{"n_layer": 15, "d_model": 256, "n_head": 4, "n_kv_head": 4, "head_dim": 64, "d_mlp": 704, "vocab_size": 2048, "activation": "geglu", "norm": "rmsnorm", "norm_place": "pre", "norm_eps": 1e-06, "positions": "rope", "rope_base": 10000.0, "rope_fraction": 0.5, "qk_norm": true, "attn_scale": 0.195, "bias": "none", "tie_embeddings": false, "parallel_block": false, "extras": ["some layers without positions", "local attention windows", "gated attention", "capped logits"], "init": "uniform", "init_std_qkv": 0.0345, "init_std_o": 0.0, "init_std_up": 0.0345, "init_std_down": 0.0, "optimizer": "muon_variant", "lr": 0.00794, "lr_mult_down": 1.5, "beta1": 0.93, "lr_head": 0.0039, "warmup_steps": 0, "schedule": "wsd", "decay_fraction": 0.719, "decay_shape": "linear", "final_lr_fraction": 0.0, "batch_tokens": [16384, 32768, 49152], "seq_len": 256, "doc_mask": true, "train_tokens": 229100000, "steps": 7251, "dataset": "wikipedia_en"}
Each number is 128 + 24 x the weight over the matrix's rms, rounded and kept within 0 to 255. Layers, rows and columns count from 0. Numbers have three digits each.

# q: layer 7 attention query, 256x256, rms 0.137, rows 126-127, columns 0-255
# k: layer 7 attention key, 256x256, rms 0.138, rows 126-127, columns 0-255
# v: layer 7 attention value, 256x256, rms 0.148, rows 64-88, columns 0-255
# o: layer 7 attention output (transposed), 256x256, rms 0.138, rows 64-88, columns 0-255
q126:149109148151136130154120109115091092095127112076105122134180120067120131127164125118157153185115118103135131085118155137095127151125085119126130121094119186115109148132147154127090124095134109159122155129140139118150142136105116128102187134124122138114141118126155171153099110117151130124098128137108163147119138116162155126154154129148135159170126110123126134144125114148144102165143114138131172107119116126106117122144126117105071155133082148078186118115092114130125132129109098097091157149118130159114110108124079144094154131159111127166116149118118111103123136152104158169122113089132151122118158169113107084176119109149115119199109129102122139124137147103133131106132125134128138100127109134114157129132094101161115102120113131150159118130185167133134110162110140
k126:169093144109121136083177134052176139162111132129090130104111131144111107156123119142092138084143114210113126131155086067118128088088103148115119199175101087158135142154134103158125138136130142124139128080137108101117163139170131137135151118129108156106136142118111096116110079152125137190123173129152162139118129116130092160118162134112122102148164142144137067151126096136147137116130126129115123146125142157107079126126087136144161103125126108138146128126126103118127106132149146126147100108154116140131125125131118109146152095119123136148153120161136167236069091106131108097119121117119176154086121105148140146121146090141142117104087148131159132160137147107107161120121135146133099129176128120118104087179108147121100145106193103084106085136136108098145130129107124
q127:110159089147119122147190118079125104181165156142125133129136092069148168104105162119142140143115124075107105170123115110121165107143140075167152157131119161132090102103144102135120152128121129148138113171128134153112151109134139128105134169118119140079151104124139108161146105118093152093086108146158133132141126153126122122126121096128131137130105144114051153127163105104083134117141104081107156096153073152135136098112125126115114099132179097147113107153128127125127086121121128145142136114103137131136111119194128109143135140142139173131157188097167118139112115146140110162120086139130120169102148134109125123078110161109122177139115102170086149150143186150161140167137129143167103144169126110142097169131146130152149134100171126155135138135141142122126117126140123
k127:127119174135148156140113173145187157118144098083158125125137129136137080141143123137114134125140135137144149128166142117135109114142095141126114100144132148106142123142135154109099110129129113143138131169134135070102179116119113133118124091165150147145136142190121131091175093099108123143122198174084105095115111127109167081120105128112157132089132118127092125178088087125136120111112124121103155138165116128098096093156109103185127148121127139128170135129147143121124162116125081106152121165117152123137159172088116120131141150129094093204156159143132103141135158103121109104119043129089133148143117128149156143112139110130138180141125069099163108125155086114073155105138150147117134116112131150168158125149126104142117146136129118141110103139148153144183121100113097
v64:147104154124145143105118138081128171116106150116135090153136095149148119128173108115123157137116159110151151101134144174146154084126164132145170116123145076103115089129145144098116151122101136121076093141143121156108110097138141143123161113145120149143124120099094116148113112117137110132119105128123079140129099127128147139107126101117115109118114114088191099121140123167166113130145069098131118071158124144142081158135095110084136131101144125099134140104128113107118102155095111138140122120138129117122111143149094123105130170146128107158133140113189158120126104112163114120164153149086128159128194165155135098143142119127150134137056156113158078134113131122138141098135044128118099145120122088091148161086109115080132139140153151127172087152123131096135164135102143
o64:113105166127130150155141105069146087113148164102112152112145124150103108121131136129136183126165104148107131104119130135120120117097152141118124107126133052135147081132102124133130157093133106140131150120138127138137099119158156128152202113174180120123134128107083171128100126134118119098145107128081096170133105157117127104143126098150083100118135158113175138163145121087089092141123124141156140107141094163157115132132118144099102106162151160170126148164139145159111155141145104121103109132098094136100123061166127145140155134120176075152131125171119189089147113137152106116124149111105124126121158138099105158190143108103126097136126123093090070151084175076143125154150118148103093117072098097108155176082118092110152110157147140107158117143117128078118095170138123
v65:119103100138096130088152152145149155148122112063148142153092136094156155105073126133183140132136146152082147139109117141134137131118118130156142124095143135131131158123093137169181136104107099132115122107081148097084145146124147107139153133135167158129171119096130093132140113158142114103154121195150101125118121120134071100121119117153134138100169156152151122135136105130053142127146147147108190126116131085100121081125102114170125126134125158112112114120107111122144108150082125150145094160122105149138166104075128115128098132157141151117129132125153112236125115178133138089127092155116132117150155129116078112149112162115132096115081114105110170137120099138091132147106114091121134091144140079118110134109130122103092141132136135133146138127120106113156132103169102
o65:075121110128114100097123102119097142125113119080154106155114147158177121160115116148112137127167099106096116166149146086117136123192166123125106067096154139192169110089104121138167144122164127104089168129094146134075143122060104136134120123168109115123154112093101142150145130151167150094169094155128150076122125075101119117109102118146145081118088131108115105151130139164083127101162122116153133093117133117082165091109113141111153099126115169100134147180153145071095119122095118114089101113134074135095122116127154134080100077134134103099151142091158063161134100142081108104143087126127163111107124136125092165114087151148179155139101127162119152083152139122136148134139149134069108096132131115154094149124134190142133132181120157124107139121141111132128114098095164
v66:148150087134152102058159084092081123131141113140085098124131081126163148087157112141121131135126105154100119150148067128153148126130129113163107128113164113096150168144142126129138136125068083113146110116102153149146127143128171144102079125164167184148128102131099179175120162107106107157128111102074137131123133146202136155119101107147145089107071126109095155133132151158097112149132115095158094146119136114157116128143161158111126123126135147101137159159138119161126172070106152126124129131152115180107100154097144180185145148139136115128148138105132060174106127129091101132110104109104106158138144077148081125113130127129161122098122142078145137126123120135144132123128139122094145153120126148113117153098123159139145125085089094133137189178145163115100120140110121
o66:131139083108099080125153063144153141118141125128126192177153112153136138102151134107145099127127121142124098090124151118124123126167125149125129189108100096128136168110158127133149141106125122113131142096104124101107139088146142152101097145161127133088180112077112119132159152111119173140121162111157134101107132157166115153109147161162097123144137106128103136090143114121153101140112108077133120140143139109113131078122133109105146117115129140138159146171107129122108132108149157108143124173134112137174142051155146154132101141136118125091125127063109128141096116142086086165117090118139130129125155143125128138176120095126154158091144159107107117105169136113136088097122136132099102123135098127164150160103157103150179109102109126099153133191127161107084161088121105
v67:109188133111089097119096149134134176142127124108168129131098120049179141150142125128116149135132140126164115121160122126172134127115147176137097123136123105102154136086111129133125130137105164130125189109147109143124099131112117106130083171116167129121129142069135134128147116094146100149134120104108153141141153163141153114133066137164143149132135077159115106175109155121088099124138109150129135149150145122075080144136089136133149117102133076146122103136123175144141082113171148160151124139103097085153123107150145132146144128123070150102116197097123149085127125131096144207147141136145089148174076140053188108138111166103166143126118124127156145180111125134143110106145098150112139137119117152156137120161152125139146131118153132116121187105140146085142125082161132
o67:106152124135149135191110155125130161062166141142163108129086116112203089128137096079116118136152152113149144125133087115103147129107127082158135101122141130112143116119110120119177093102112143119141121129181113128095126121126085118141131149122160105094131124119131117103086143077093179128177146145066115117108139104171111105124142099146124132106156138125171094120136150106128061124128124130114107159199089111141104125110107146127165094094112137120132150146103120103149116098160134151125142124100139089118122097135159130118108118111084106153097164179090107145182127104112124137115114108156098104204122146119161144149119127101130137103164154136146083144097070180125126116140108103163149126084152147178129121150136113146159156128088113119182121066159148110096133120132189
v68:146108156131089169115097114129078160148138180155124175151136121116131109121105167123115109128162201135119130089177160085180184115140134129151169138129121132134129113115133126143125124077113160128120103114174155122155114113177086117146135145129137141125145087124107184148136112133135160102121183125100175127176090119139153100126112128086112148147106081096143130125158159145094130126132121149090105104136165147136104085125144141117126152158075178146172157100103126122146110099122117136150157103133133105150131178119119101089125132111141144144147105165093125124096151094140199140138145129117102139074169171114101102103133110083088132140155107111120140122100120154143147116137176129126118143128157108204143161153119131112146060159105102101111130144142103111066134103110091
o68:095099122156141090170106127154117113134194139135130078118138107114127153132121118196127116161196135165142130135143161124127153114119145135182103165109147092136103139158146128140122116101099098083134134122154141136154141135107120115073137151125127123147111119121133125110167126139148162130170166127109150154121143151136138164188124169154123142107156144104137141092139089154146129123142113112082153145122122124102122141121139063143126138135116163168077167137157094080135125130153139111120155095139128167107097164114134147126145101143171109163160120172124183107107147089146192095142117140124111113118079144130104119106173124133088122111095099150117169102113155130140096077119107128111094133098150124149072138137105129161129124091167107083105170085170150068111125139163142
v69:089149138130074112129128112102132142108100146151096143127149133087142138158118145148086109147134083093113141156149133125170143110120171141154134135111135192086140136120122109143123113129099129133160158102139146161137139159128096118134104169112099099151190100105118119153091098103143091126136114122149112116122111108109160093116115091127167112194093164127145144093141134144096083139189121144091105103151131085096123112106126131142095129140144162132120117139137135103120176137119114132112117139124163139143121145141066102086130154109160128094135130168100113103126143091131128102161160148100181139108131122120162126140101131117144200145120112091116092154149121144145123138141169111129135123118095139120105153153119132168113104112107109142119145138134066110160110161119088
o69:086127151128073127134100122146149091142104171118085169131151110171158085134092117141115096099179130103169167137155181098158135083112171116145165137145078136097132145101122098167107124192112111127153153132123149109091111134115140108097073156106098142153131095091109126150127162146081124117137112148158114155123165099101105153094093101112096176125130173094165133099118161100146147131137118142107145152147129112110067115149119123130101132113097162127105136130104118077154153130155097126134120131152159181119118171129152158100133115155155099137137169176142109122113117079141155112105142131146112124087141130159166138149119146122146140094110158116134125123108129141130130131134140089093136150119135150078125098157154108133152129102099095136158148157137103162151104144104140
v70:117106117112094153117132108106097143111114095112119067109135098120144080119135173106122134127130137136141109119160133116085135113113128134147162175123172148138151113147143095121157106117165104094133154163143131188121107169071111141118131155131156126076125129122148147109162095135118143125118097132152153128195123096150121105108096149098100147117090102092103096137122157127152143087119183128100100112113138138126162096084133146065084106088119170113129124122140140122147154135137103120089111106156109113125113135099123110152095136147123135104131085118133119138141093091155135111135131085143132112151152123094127145159121099131130157076120111125121112135162112123057151141146127121111133127122122109064090143137103112075142076106140154133090157119149144140141137177141101
o70:161108149141094123166123090123110130124132094142090118095099119107127125153107097091147126136110132184142107130107115128104088141134133065140152139170134167154134153101096103134094127110175111133143124159131116148124117111122110146142202150142179117131185131095119141137119130139153118105155149129146157122134108092171147157096141161147089137136108118163154108106094126148114177148128155114140128148110162146124131107131079140097144139117142116109102146144102102115138109155154109099152136092173139125119109132131104131123109134153130117174185105142156142144132096136146126116087081115146145104083128087127101118120115120152116106126147098137085132155174136139108171181158086117159141167128147157174109095141096098129098094119135144114151158141131112152087142147142135
v71:104103113122064163136094115112171116135144136165125171131103059117165152125128153112178118142135086160158132133103083126053149166104129150173098118176098153122134149114089137140125125143102091105110090156167095157153149146113150135173098156114111144114148139110161114172134149136113128142114109119100118128107159167127174099162103139121119066154149118123146122060157108143112118163075130084138125136151130126153122110183119178164078124122142171087164113132144137139118101118143151146108152116153140127114113134103144110063145155142137101079152105140154136089156117124133151101157155116132150101118104109078118133105161126094100144120162100144121131167106126115134136144124157143159118110109121113141131149090143142137140121137114132139126134152123117169137188135125137
o71:111110088160092143110100089097177108100117142159139136137138133115151117150132090157135171119145114151134107119097095177101152170087127092149147122125120132085173171112162115121126121171118129105137120187115187135156083119133130121133115139124106142161119163125171125122136113171116121150137141164143090113126102154142169149159108125134137117137169126128149159134129080144138103129111093139150117141100090119120119156127135126128138124106093137165150136173126133121092130103138116205122148113157156156115171116129150119134110123144167078134116143133134112143118185132129136142113145126119098107050146101112154116101066121099129094131168119164086107149120142125096107112130119102120162127113133109150142155105106111136115156109111109114114116120125087130104134056113128
v72:158148076126144151125141131133136181125062100148194132119173121144132098127171127152138145113118079145142154121137137144120118144097106108136144100134122103113130113122107157125172184108090159116157156139142136120137132144165139112143133154137133140102136143099129128124118085080131131159149111150168163169136159117147078149131139177124149127120165127138186156123148170115154138133146116133128112088110126157116153129078133122159116157164147137130135119170161127132123090155174126138160146107109155128143099124120155151145121092122139125162102126088112138138159139106131155091060109097109145105131150161124116124134139118167177117116140086111129159119152119122125150127105117109148149152119171178122114098095157092077119109127117151117145162129105084118118171127143073
o72:101084155138132129056115170102098124086098135140152120145100156167112133161141071129126152075103092106114083125125153125125106148144089094141129125122132133154125106153128114131150170109121153115140106106122114130125093129139074144124194112171076130088145145160151153103116144147116131160132133109152178168109141138160118132149141180130215104167138098118121082075085139115109129112104124140134117098144154126135126096148105069126095138146167116146170091143122132130122120095150125162120176107107140112158109136142136134104116139154116146170160153115103097146141109115099168127091136146105142119136173161115132175160130143095154145138145136112107115140147128175171121131137112140142113148117153168081109091115161126116083102117113138151133134119117106093184101153142127
v73:079089152127184111093155160123188120150133105133156171103122126104131133147118105093128112150139135140142167134170139127145101134165098147099133155130145127135101119147096157121105141139115159118074140151175115116151179137137103123106137130125128119154162092110118190149110063139080087178172119135109139149132119141111116097110125108145136151136106120157117128108057131163110164138136095181109148107132109163143161178155158166165174162138125185177110157172131179079132110115144126126126098146177088136139104093165158164165117143137112095137148163111119153160109116151184094156173134146143119159127109133174140143142133152140074158136140129132155185119119089142104162155100053122143123125121106146116119138133157191123115119173130145143137149153130162116134124129151140
o73:104074171107115113090119159076122130163138143186150120149126144143116116168120142122132110131083105115144162129175103146118147163151095124143109178130198166127084064145147126106118141143133173136127136136169150144144184112136124129210161097114116161121155106103105150161137160088123101117160123130091129092129073169146115098106115118181088130111137138162148079128148088136145160141078142132138107144100147133152124143151121154141180120098179127123140120128102143155162107081102110102112097155105126148149093122141126149137104127109094092100142148133080118099140147127135124070100074126131137133146118161167100143172108171132073153105190153113141173098121136117181112116133135145096144067118101118162097118077170195120157183144099085167140123122119150129124149124122147
v74:144104166076101154118182095114183115135114134162150119086129123124129143138145123100157116143069151145140183135138110159124091128092097152104069135136121171135131073093155168144151197121166116123148146143112190111163171127169102121134115083083107081098108127140168136143117106092150140153147126123121101172147146110121117139100111112135153107094148157130135111113124098114095125135128141104148069123094130145095132132143145098129138133132140126120121083074117149115110112111142176208128147143100132130130154148143121150125122098133144132166126139167100092161141133149121103146162121119129133132132134150162180099158104159198168138125095150141126116085135107131084164151159111145131135160114169092110092123117159103102131140143152135120149137169081169127108128075076158
o74:172154204123108119087114122124126150152144077156111144100087141123087129127129112119129134140122089110117118120117127119125117165081081122132106125110152171119150136173115147147145125125183122103120164086128144116151116139122129157131166156112079104102108163199141127157174146109088081115176124123106125110118164130154118148124119100137147096091137147100129082140142187141079083126098094099149132124138117102143136101134103131130088138120124162173084113116102154073123082103120125133140115105092141140152185132096104144131150131102150137080149110129110145121140133112148118151166110103098129153156126144114108149168039142129159109169140142144160118096136118132106136123161098153148118128112196104102130151127136110107150134174156149162162116162117121109131164140067130
v75:165115086125161093109125141177113129170097097128128154125132141131157143149129158150094112092111144087134084172117069125089171147128118115106164152161144132087122103111117156128077126162119126144197129110167154131170152129136129155107174130096130151107107130085124163113112113159127189142120071085104087089139118115162163120125109149077136109081135152143145087132131108092142138143094127119176139171091146132138130172075124100138156097141128106132120186101110121133137127137121117123099142115172105144130130130158172135148110181133144071169117118122132071148127109159140121115143111132156068124134154136146130164112107121103117160106090160123156137091097143164119125127158095103146114085107115139117165123110111109104102147110105155084096105150089115146131151143102122
o75:127114126162174075146141125165105127173125070131137155148149079161164180093144127147114078097116120136124106100123104127123148152113166142163127128113146080129114122114114137079088117109128114135119163133115125143096110162125187164129132143120135153124104151108117124129120096123105169110155088092077130136118126178127093124119133152069108089176083139184101113113155105128107136107108164103176136101134126109144194094122154150133153132159166164139182140134118186126128135134115106149173131130126147133121180114133116127134108137110132125124128124155126149145153131146171172091121129128150154145125179090153136108144107104096145158128128157116126120126105136142098097114150044113089140109122125151157129109150127089077164114129106147171078136122121137110139144080114123
v76:136110095143147124166128105107114114120111137124115111097101128120175164149134134132167118107117136135111128128128134147095153113144201153108133172162128158150104091159135122135100173139149162095111161199141121141133098146149076114128110126128113125117128141160146110120146084074182116107130103122150109168129127179075132118157166162114151092125128122097116106096134112099134115147185114113136114145113122125125173105145122171137112109104121149108126100197102129153112137154095173096138131166137125141120129119112148134161177108095104119101160171171112094149113107103125128097093163115067111120129133131111141121113085133129122103145100132149128164120138143142119114128105111144126125090122106140160146125164124167069132149123103105138151082139120153107139163092087107
o76:193158074098126152108081156153131104118117151139104107108176116130136125107131119104137138105179092134133105086144109113099145146097104135138153119135147191118119115123133127132115108113151157119130162176167084155144125115164105133127084103161136114132142107099112157097144132121137096116170127120142096189093150159152152120136154115119186131116123109101152091160146104140099139127115164169120140137126125158175161139165118094151084096083113148128152153133149133135138132170097149101104130113160150151123165148149163127131188094120106116113094133133092138070135079124148112128079149097109135148108135155150092111132136145135160106173149151147132178111127152141117150121071054155138132142178153131176145096116201113129116099066076144117134104183115112152135139094139132
v77:160125182107145120139130139084127106123128106141080144130141106112101136172124141146149154137149106154118141174108122127126128127112106135106097154086118115089130094135140108137117108178148142127136158146162127142140130123044105151125135126107122137109147194144105145083156138097148153070109182142080101139113092129087158143138159137154163153147100110107133150130160092159141116108151157143149101110103145121130113171129153121186145089156152126120095139140143116112141135118130151108140131087128133111142140143139141160108165143076130168126109138136149124131112157142131145158094128121117125121145144118117154144117188104120150124087101092150142154096118114136116157111115137078081101147145153127115132144131138088155118116122136131117139127160134108112165096094108133
o77:137192168121118095122116127122152163137137107126144173137119117130131126158148151133100130157140101126117113134133124110102096107142093167128173163173155157111124133169132118135118104151085098111142126173127083125173076142064106151150122167125132123127161104152132161069099109175124122166111116091158095098108106113105087121127113133130151166089136096107154102124144127098153143119115129119133083083084177138126109144155127127167156128117149085128096137103139153145115151150118137138163135114159141112139158100093109113106129140075122103114109083148160133122158130127148099161114123126152117156141124137100131141116140112072135106115131137094168114076150104144113181143117110089158108158167095109145142113135148142142145119135112108120133113121105149080144085144121128
v78:103135116173090153109117089138174169138132084117172123142139153186124129113131130188156156130103128137144160132096074122116106159088128129115145133113146076080124115117105113145154090160110159178098086143164127132076146134105174141130149139123172097113143146128125152155168140138137091166085108146139147120119115146142119120096146122086159137195088103155127131169093137100189111154106087091139139150127159139128131081077112110144162058114144128144117137127154104112134120142108152075109133160142131097152116165123183139179158093126151127141168138161115097127099100106162142190157108109132107161181127159165092142087129100140094182105131094169081133111106114106114087147143116137132145196090131125116140128139081130132131117149046121115157137109079082138143140115139104
o78:126110127134107178158074126197047133142095143115116139138144092165123140159136166116127111112099123118132147129166134160115086112129104206128092111118106098137145104113139166109073110135127130156096168159142153116125136158129141129125154079135116100109174132110147125086100120125162132121095155140120135143152148143143115111094111140115163129187190081146145100095119115149108115108147138098135085120140153106158120156142165148115116095168149122148169110108110123102130093163080143170100160134142113162139076120144104132107070143081171088140136141187079114166112128119142139167124127171112081128138137181137138105160141081070058132109170123117125130161148127123142154129164119138127140114090118104126121104139151144149124153153127145135151148151137088106145137113090091
v79:182155109130157116113104143134128127107085109092167152122089106106180132111121129124149116123131100135155175112091127129080117119158107104181170136135153129129117124122137113102082146129111180127090127167150178155224143101103144118130188083126104080132114128096129131127150080137132150116098156144159167116148105106085150138113128176107088128133144116133136135124100131118111099149101109133105126154096139125150091129088137167163160188164180089120111088117143129069193102145113130126144135162114127152169151133148128108135141107140112126140101149118127155148160107121124137149113127109137138118128157196145169095116145128162079131185147106146122132111114111113140157130154141107123134140109160135174151143136088136144130135098109139151112124059139133174128100157145110
o79:146101166128132094121109131213133142132122176147121150145094117114164136133105119131133122107121102127144175129154132140146150164123166140122105139140175127089119093147101132132145163117094187127124135138131118143101097094110103104127163096169096141120097139120159154116134111146144124116168120147171123136152094145122132100100120152111188122163143108147088155098074093127072119132119125075100100158160124106165148177110159149151155120134187117156101147125149129102168148096102138092169106138105145097123130156132062139126138117162147135122140134124128137112147103113131136148107093123124126136093080170161121077093149175107138107145160073126163080110092149138076089117149143121154118115147126132131109134128106124151138118149125107094092114137123134142159094162109129
v80:099142134107102141134078132103146155147101069149129114148095172112094170140093129130125118108147163123165163102175150086151103157157176115118110156144105164156108124138149150147131116128123136130139139119114090107135164111102128156129099101149101085141173206134133116151126113119107131147141122120125171200120135130154150151173167123144117127168132101157170132160177133119048133108152116112126078109118142160107119135147084121115149121070157136119118144118162118121132149119111158090151150131106114121155143132164110122155135132141146145176122156155154117151104105125119106139145105121121159152116149091101119133120152124135129107140120124154132096145139115095106131101125139091153107123125136126153076099113144103097112107126104113081142182161140138121089084115102150
o80:129121126121078099128093139177153141105123063148118124064065138132122158117122160126125108132171129114150165124135087081138151108135115146128146109095112105109102076111152150130155103165141137080131134133167124085129103102146139134151117128155129087165180137148099113151124176142117177135194089083072161115143138143137133153161080142147087136108169162110120083122138155119149120098101124113132123114129167145162118129187119109115107092129112128135081152136123124144119097108182153075136163151111133120159125112127140144161121140144105105108099119114160105178090174095104126149192145141121137132158085122088115119129179112179136091157163152125135107118155141130133145127123100151131145125137089149124094165126112106130077150097134091129136117138084136120151082155118092
v81:104177125115120110098122166105094134086132146103128100124137161157141158141094125101150090185115098117095162124157139171148136128139114140146156114164140170142097061177115139151119101114093120162110121101092167090111104154114083142075178101118074187136173132123170122101114097107134102173141120110118137154100104119082107122139187094109153134132107101103125150139139124161111151160114155116102122113165122175155068107131160094153123161166162141106115130208131084071161157147119135126084100081162127074169135131106160141185117143127108101153155131144108137097140113158089114136156106170135156130142097091114162098112112113111136073112133147156133159107142125179125097097175129203134084115107090153128102122142107151126110138105121115112171117123112070128082136099148122
o81:058151126083142129081149113128140139148140125090094158151074131157126176100111130141167146126144119143152154055125118169133110119113075167136111119154127140113116120170084110108154116139135113154127159103157153082155188170124157104126147089100150171160198078145147113116161110103147151131136134106145131119158131123090107170091134072152176118133126133118132135132142101139098167143093153128118152109180142149146121123128153145143119181145169180141174132153164145098135161129160129088155108092153122121098155100169130140140140104205114131131129127112160134118133119141109143153081154113121098150146158150145142111066103093124114123156086141182129133122080114161179161128124116174129140149128120174151111118112186152141161106110141072123128123128082132123124096168137137
v82:169093176129105081083162076105130083115165119166098093109091133139146127149134123148136153103144141155129128111114143121082129115097082110136098104132081138189131094194155136140090138127115175151143127096129119146149107112137117152066163147121140134158078113149158160143147162143189110137168115132182149107136106138169116106152112155063144116130135125120128125122115119128146154116171189093104159145090131101121122144154113148121123146119141180165127130140120091130106141151159119145121130088143120123109142121109180124136181133118115090124154095140152113124144141107121135133135092118160119086109132151133163114124094155107091108118124108115163130169125119148098111102153132143121152116124080090157123076087117130094066133123113153093111157105150119125148080117060092
o82:142158155081162029097117113130078157139156116115100087090129157095131101094143097132118115073162107174173142122095089091119136124092105121118110098113137093120153112147110131128100128136138143133110108112163154148147138099127139120077105180137186139135110153133139147118150122123129098112121151099175160118130120123103123122115127149130167099148122125151169118097135184179155154129136164168152142122111112116130150145141109154149152082148130168179079124131116080106121121153146113135134130134163150170104147084120179120133092122131094061156115122086152139129144108157086137182102120116160110152105117132096143112089168128135133144139109114119145147147153132167079126102140121123120136106114137098141090108088149112130111137135141137127131112122131148118153148104125140
v83:157168146085129082145121134110083126119106109104129129136133164087164155114116142105129153098139130089158103131119114157109123087085176144107121116109122132111105143136162172152108116091114162130139120123145103116112135195123104103127101114163137175160054161118107132084150130109134108150086117122157131135141133108112124122150122140152092119145135141148113142137128094129114153106122115178091092073111078127162134096115156126212127153144108128095148122120143086122137099157125134142106124108153117117130166123151128139151173096121137127133126106105157089153135169100095076111169104175161133114139089135109113134166115122131113143130153137160068151156092171168098140146109094115133113129103095104095095138121146103200106148124158127079139121119139192124055113150112152
o83:154107184120130115094108159123144113106104079103139185140129114164174126123121122168118065112120114138064094102115089139129128110132127117142140136119119162132140141124129128127168116085139154107126121125133121108135166123108154135137093155112151147110157127132117156091154103124062104161139134129139117108152132077125111140118126132109116132123136110138138149127090116145170123126076172138106125158115107158138153109145152163103134117140098125115132100174137110148142148124136146157115110151125133082105140156188110122105130141158157099127182114157142116126143135123136142127173144162110142176111131084104171131120101090151155158160159172181052184152136112161162142114109109136119117113090126135111076137150131111164115112133117083073122110108106168132140114148120163
v84:156112147115135137111147113150132114151136152118133169128147143111093138169169104110132134104106130075089136126165103140139118135164110164166069176128087126139158120118132107150118127152152090123111122116136169147067141131138110128128116122119100125117141148091134158146099078145110132172096141101063144069114146118142108130127143145094094096151121141184110101078173081148139125087152140137113109136095106094098139142115099146153142134145123085151141114149103169134130095145103137049133114120103134150102142120117092124132154155095141143135103106108145123123140126139116167163136103096114145070130175154126138149141145137133079119123107124141124134113122155136114139091153097119109142118123087133128157179139170129159123108144111126108169091133075113066154098160136170
o84:184136147154146093099133157129153110186115147098170139180096166106109140154146127139101128120120126110132127136143111123136176059118167090094130133118131186128137132067173142152095161150107116115121126142149166172120130118149135087120118137132142138125116109114114121120107095102101159127110139108083089103094107104117164131090107154123125107122152137117103106166160104117127121129132144140104148142115088113140169141119126130104110112107144099138113126121150162104156121148117073127144139083090163116123153094105153123132180156041105143164134137156138131115115148105141124118141108113119138074112126159113125202133129147122088073112127144126142136120128128108105156116166142109106110134130098158110186156141171142079123072160093131121163124130123116114067073150117070
v85:127159099150149095140183094167146100157128104126122139149130121104115121139085095113144210074115154152132123097115130144129085147119071147118154134127149148106126129134114124101116132120136102108124152110161124128075145167143097112149073144144136128136131116115090095130139133078131067113154147151135170138135097127095146157157140121153176145144131164108121143153107142107128131178092144131113148140167140117138186101165151137118097093148130100147110146137130137129114133112146135120144123096144070095153144165117132135102136112143131134140126124129095190112137130145128083146132101096093084140130145123158182125095140142157134189116118108085131105133111086112159107136090165127156136106117096044144089092152125079122107187157131158107092124138158098111168072110144144
o85:078157174101157133123119122152124114143095114148116128127136105168143124143075120100156194141127141136099114169100135131125159138123101162107172069153108131135119151101122122104124120141128129084137116163126128097105138108166143119144116143169115111115132144150125117096121103107062058124093095177159137123114093157102084142158150144148152124122094146110174097101130171098121137121161146100106145121135189153132175125171139098121137165147093106122105124118085162168127098129133126088137109093144123136105069156109174109119143118143087097086137097083125133155112116145122158135132109081153124146193082183132130116127117144117097140068142143133173152147134101134117174144111173112156123126129098108134147112170114156110135170139157135089102126139150113152127144118072166
v86:100094160124146118135109118117087105103093099095135166152099125106098118129143159150093111118110082138081105149076150174094096127133139137139135144140140123129076090185151151111136085123103132111149148106119172067114152121114116121152135108131134157114123116172111152135104149107126102127136107143103128132115143164130140139099119116118151095127149133159153055146127138145173115071149117166153119100132155088135120137162098137111088106157128102161129200149126085137112114106154155129152106156121161106110059137124174118118179134104100162110126140141125124140148151098139140158106133171137148099100121068135149133122157156115136174149159105181109115165140121111080112133138116139133127115110122059091075136143092142124131153089136113135126157083084111115144148147140171
o86:120148099141164157120146093098141130131073141116113106161151140168151125120102128137093135139121114116117146101083157126137104106132148144144091131123118151116123137136140124125139117108191096139122131091178134120113094103067142112150130169124129107110163142151100115079144157087137102147085104101123072162133149144113128112097151165154119096083140155154091089145123132147140152085148108153130109104116113131161160170153103116122150147113150093145143138134107145117117122116090139137094088199135182142145131112098086118100069134141119148138162111117092094093093108086133146143155158168132133146103122098126218142141154157122064134149096130174114145158107130147123165150128162125152149134132129111118155136098121138121108124095123102147126101088153108160127120114127146
v87:171125098114160137082122142144087143173108132124124133200138165169123121127104163194124103100141120148168127143104128135115095097094091132093103138124115125131099089160121139136125133144120133145123159145134085197145108157155112123118084084117113136178122153130095095164169143137089127144146146139131108122128129157155138136122130121121124117116129144098136118112132163159118138112177156128133115092151136130100096096116093102204147123140151092140145164118163110151122120083092099172165128140138119170120099112118119114133158093142130149164141132152090108121150129133125113101122151136121142118073092132109132146123103170151100122118110084138133101162151145126133182112099136145091154145095060139131108124110125136095188114107105111153131130098132059141128119125101153
o87:140105124121126174096138139112123169135116093152106106144144130177166115155126126130106073111162086107152105148091143074172167116109151134103065151126134085154139139146108119118145098161150145202161147116087100152164098132168090153139095087146132122157113203065135146127143134165100138179100149100140119129119144138119108069153150158115099140139154097095133126141107149158142121094159149116147155113177109127121137120135152111098151124141157140158119129112147103106108150117130123123168120134152131182115116090152133140127127133137115155112115104156092126142126133138131148111129175143105120098121083135098163144112160154164082118126108122124148113119163170139100182161109179178120127160139115121127167165086120118120147133131100106118158090153112135163143122129126163
v88:161151161139159149113136150116122125129154116153133136139167132106122102144116130143133144173099101154145111114129140141176150098095196112099106113102150136134098151127099113198146113100116121134153147135126150135118123139131129131125127099145108147153124154087084110131123166120093132123104097130160124113130129155130083111149120089136128083130133095138128107134125163138109054101075103172088139114114095164137076150099113137147168139112172148158150096111124159147166183129114124149145166084113181194128130149121158108132132096140116114171143131075070130165157161161127157140135171098104128146141113125162172126124100148165127123122139090134123149154115154138117085119146138177105132126151150097132116150109132151141109115163160133154112167085115082131100158133094135
o88:124148105085144130111149135127134111138149141129092146079110205166136157130114136127115087123074099126123134131160155132156091115117136110119065121111139113146147121144093105149152120077115074113149155072111140159144103131110107108046134127115092131137116140110128141130149150108096121097082099089170180150145166121142094121100140113136169117159151113136106100127089170161134100097127098123142111181135104146114116118099159127111081151077106125111139080171112144132169117115123106103123152108139131102161124103151128093079123111148151117148104096126113141118172186123180161117160147132111065148124101117138181131145128108137135099093096094143143094096125125164105117146109158130119126120140146114157128171082153144125101141159139129096198108122091101109097097150136137